Part of a small language model's weights.
Training: a variant of Adam for these matrices, 4575 steps.
Each number is 128 + 32 x the weight over its row's rms, rounded and kept within 0 to 255. Layers, rows and columns count from 0. Numbers have three digits each. The size before them is the row's rms in percent of the matrix's.

# layer 2 MLP down (transposed), 640x128, rms 0.0692, rows 610-639, columns 64-127
086:043134163108093121088148192128116191116177168211135067130147092068082134210154139114178122136153084113128197094140100166123101137123077111184119131140111128136108163085157151116099082161149103
072:118135111131118117140166122182137103110152094068111163115140121076112195159132142098149208166083132150069143117178088136112121137204111082158169142143173134122089131177147109138132101116104184
090:126185098076143133114121148189064111080123112088124158136159109204129108076155127195120111212084118187119061195127101128104161141139054127082132103135118129124108158162073083139112122092147180
080:171167130118106130166139113196108121115151087115160178147163142113109163111104127141076168099135131149107112153149118127096148124203105097110153108114122132102117122170124105111168094102095220
084:129130123106065109135166157199053143120126073157135116139104111102102089086089157159121136119104127105117103156147169128144146156168176094130195093144142150134166157140128106116156144087155120
071:134185104091127109211179065142094115164131067065135130128101134138121150098079099132143198162177144171128113155134133058095169139189129084148158140139130147106119113125122095157160122137149166
101:101151158109132141146177090144104135142125112136126183122143176149120165137175064152110125148163084091172113083057137114146127160180163103105159161151171193098103149115141138102150135160133255
118:117183086132133133042122144156071129064113139131147126147134118151144093016106134099109154088103163152077118170121099147056075166166154152138103148141162108085130094142108112136148062089115192
093:101155163131104121145184085171106166183112100115118154108153173179095126132149093146145118107166106147172086100091115118093159130176158114098148191147135135060116124092131145116189157130148201
085:080123135182142164054141103171090126101143146098176160102125096163127086164037165093189134114113130132129133156167089101116089160170148105102126141126105148139183146133095088102135139141168092
123:102126102112153160138116088109116126154138183144143062136111098151175086113118135162082140137145129182103112238091118154102142147087132139104106145182156108144126152144089111121172169058189135
095:108117135125110106102168127214142131144141085155093145162104150131094190110197065134132155126114132165112124149108143167082102145137119101116097162098097189198057078138135105144121074100114203
081:086136103152124143131121120094147136113109125080168161107098131147137150115114177174050178165098070168161179126109152092126151147145146166137084091190172130078098099167082118189126125081167119
088:127155157140121143111146126090141116081116095113100118146159103103128220137109177134123127132127199102105148146060137163174113132177154134110136130164054157085159117098100100167117155103098183
090:129129164139126158141157097159175161176149103147112142162095161189140158173129092154158113107133133176181152139067171057087169096153134132114138167144091147104108097080080123135172132163128234
073:133148121106162121148149116172152116123079122153137100153161168105068062082089113109117173221134119143126138099132132157103151121135134148084162135092145087125049114135136097123110065128146120
095:181106129157207166128165137138123162092102108121090142122106084117130141088096162164100107135183084130064125113116110154173120108139055160118147103142133092066098121056117140083140182102155179
069:171178106109054127129129114141108184126158110141131097158067145168079116120105124135142110055102137170152084153159136117107116193216130116152158075136142142175121093175099143125127071121095181
103:125103125115071144112096094167118183167172140145087120118135134098164106083153180119154072096175108164132159133111119128107114118070197106165056059078157097150154146175170169095150179124080166
087:116145082133093121172159133187116147155147154092130163078132143154167183087082103153152139143151116111129048125096098085120125172191109086138145142138148200112144124142126150123109102091105221
115:128136075171107068106080173157130131148082124135097157078113082085099190120129210065112191117128162104142079146157151155117062153132071185154189107120141143162108155112147167134136089101104135
104:115136103164138122093149064069126143120110115147132118126102117164125095142117125155150081106182097099172097172103119127122194114120126145099152131116121132130193140161052082104116103122080134
082:121150128103079182130121090132056156136169120107092146140118096140099096132138139216113132095131141158159067147151144097125146185176105100147130093165131176156122082163108161123139130107119190
084:097075137121110084106151150068094129111162113080077137131123130137122113124132134126090130149124197102154138106094112164155089095141201117134068136141186148208153116078134188103119149167112089
107:107190127110091076116159132143091147109132138100175128135147163199134183117187126095111147169111091163210078131191142129156111113117152055076124184155120189108098140114143156099131073139112166
105:071124104126171097120151101116109146134081120070159138111129110161100140084127186173192144096140134112154050173151089117117165104172139101100165142121136106129138131115076150080166166046144096
091:105122158119099163065128140176126160178134126109103117144115134183112168148165146163098099093101131120167145104089153128068170099174126098118079163180098159083095148083148144065156138100150121
068:131166099038114164119132146193052164126131133114167125141150143184129090095102143148127159115070171157127077116174123129105134161177145122134121131135126175212067106212120105142141081108121148
080:128152131105125115108110135168140144046158124143105132185125139085094165189184112183109080102113098101164157108161119130123105055098090123160084153119134135130133141106172104171090121206133089
085:124147125096068154171120131154148146207127113076141120097111184181109182158155108118120110108148109153203161110123117100094178093156176100140064162096111137107123179114126120113191150160125175
# layer 2 MLP up, 640x128, rms 0.0808, rows 611-639, columns 64-127
077:148113092108105132161136110180083157124170106109113142154105180135150157115086160156094181136135126137103091133167161132083148144205128117163198121091085158132152114170124119117164109111149103
084:166135125088141076072120138191086133108109115099163138169170100156140182072150151208096146159092116128079064163149098137089132133117096104128142124107142147111121120145170096142123097052168132
079:160162128105105124115163093162075147135184114125168150138130136143108142102091128154093167136161117134107139127175137098104127147187107112138185100122110145129131134190140117129189060110101146
082:184166099110149116112184121136100132173127142135108161137092087164129101110116169180066130131118109160101095124161131077136100179172138067210153122089124210130135100114080092105158067136098166
083:167122071112108101150141098186058136145173107125158145147125141140122118090088152154104167123134142123104076183194123122083112181204102117147215113120130152158129113156084135110129099101133140
100:157129101116091152122151149165113140099114111113138113188089103118116114130117138208107125124165129097142122144161148158085093139188125094175194151091109138193146163129103035089106089114094101
115:165156135130108053164163081166129162158154126164219124066147145160118138091133113154097129098128139146138089180200151165110078106131035119135175140076137098134134129183125123128150071073111148
094:134118120123088131139152135170114158121106130120156130159125099126106092107128123220122164119157125110132085158197111151096122190184129104191181135107130118160132137162101067064094086118108106
103:106138071134137092154155142161108105160131122087146099113099139104163111081118172143090171106164175168126058175179114115128097090162135088135133095133168124084147113202044138137156097048148102
102:127161081180133113150126110181140110168143115133169141171090131147143091138051173166075162108163124144056100248132135103117148123129117059149132172127127179139118121131097114123160109102154111
088:131152039129052144080133153147168141135182116127065129136109150133118162134142150133115160092106154132139103127159156104071137198159124107177168117134117186163112110139121120126123112142104136
084:099114089113145111086101118126115122105132085097152131122082069154047139082144155156107209151072109181137122161135147159116171143164088150173126104106163113123113067171145137140132163074167140
100:190141111122151099155158104159097153175120116169198136055121154139118114138140099152126119153127098213125127128193118081113113103100080125140160099064209122142164078139093127136150111093133178
098:154123070138095143129132108164117179108149102159106148181083118116117134084116110188125179090150123133139110165197107130065146167197140108205180106073136128167138145135089103095115097121060118
097:125115093131066132132105117143131135144184107125093175109074121132071156135105113082152157081086218173166134131141145104102121146139093153144147133051093150185089132122154124143115098106084121
110:127158123152148104147191107147080137132099102169159159182100153123138122083053125241128127076168110161130122182155113077139202159138103080132125094154136187115166103138127068100139110092149115
077:136139123115104125161148094203118169138179105129110166151111129175124130104093192149120138107101194131136099159151142144068118156164135103155186131081148210182087117162102071138148096138112131
117:160106096086146049121151104150080151131124091144208116087159168157165104084188136172151192099148114193117126207146124145108145101115098109130099096117144126149137110112161103116155089075190129
090:161138124078095138114167111170056141155116135081125136124114079164086100097149108180102144147113115154116098121166150173112123152189098105163156157074108163190137110105140141084122108103114127
107:134130093116078130063123137134138130151144103050098182113127059142139216132129158109100142116053160159107095139164160161072144186139109098178198087105107139159091121151162120099152130154070095
100:138142123174100146125174133136125121156133136137148117162079130135120093120108166171135129141199092144107117152129165101130145116146163111129178161102126187123143144143000049085150095102081179
084:122109091104137138110139092174122166147175099069120131089115123158119131111067176180111156102044141109099111155146151123091136129127098094157147139077153162149068136137092090164154131138110132
108:134228153099157125127209163110088121142095121194195105149151135139135101104149145228123115101146069139087139140152130109137158135107038086128118114140137132097147132176128122106130120099157119
124:145106092121148130116144138169059162141174063066139129067104094152115208123142112101107150144097147179058105161116124156093112175115078122161203108086128104175109122161142154133182129062105114
102:160146116150147160148152144138081120231097094093146139106103108139173155134142180191099147135129087182065092153153111125128161119141155097103137138120143120133119090152097096142165088084097137
096:140157114111084167156139118177124192119166125065136147110085125120149131075128152166084167108173144138084095166138119161109127163150129093189186137097130145173124146140102114131121091117156105
071:149135104106127127102164131197072174151164130104176114120147100208144137084127186156090158078103148129076120151125118134087147148160113097174148151096144180178079118154127098137127078086114134
095:092153152058123154083129155164112144128182129105111152154121081129072133105089106125136148086086124144161134100145117123083149163137121116199132126099159207157086140103174084119113156131063121
098:141126060111082152155146132144113145142138109129158146138115111123136104104153125189116163104127144148118114169227103109070164171180118100180190118095135147147135150171119075085101065132168106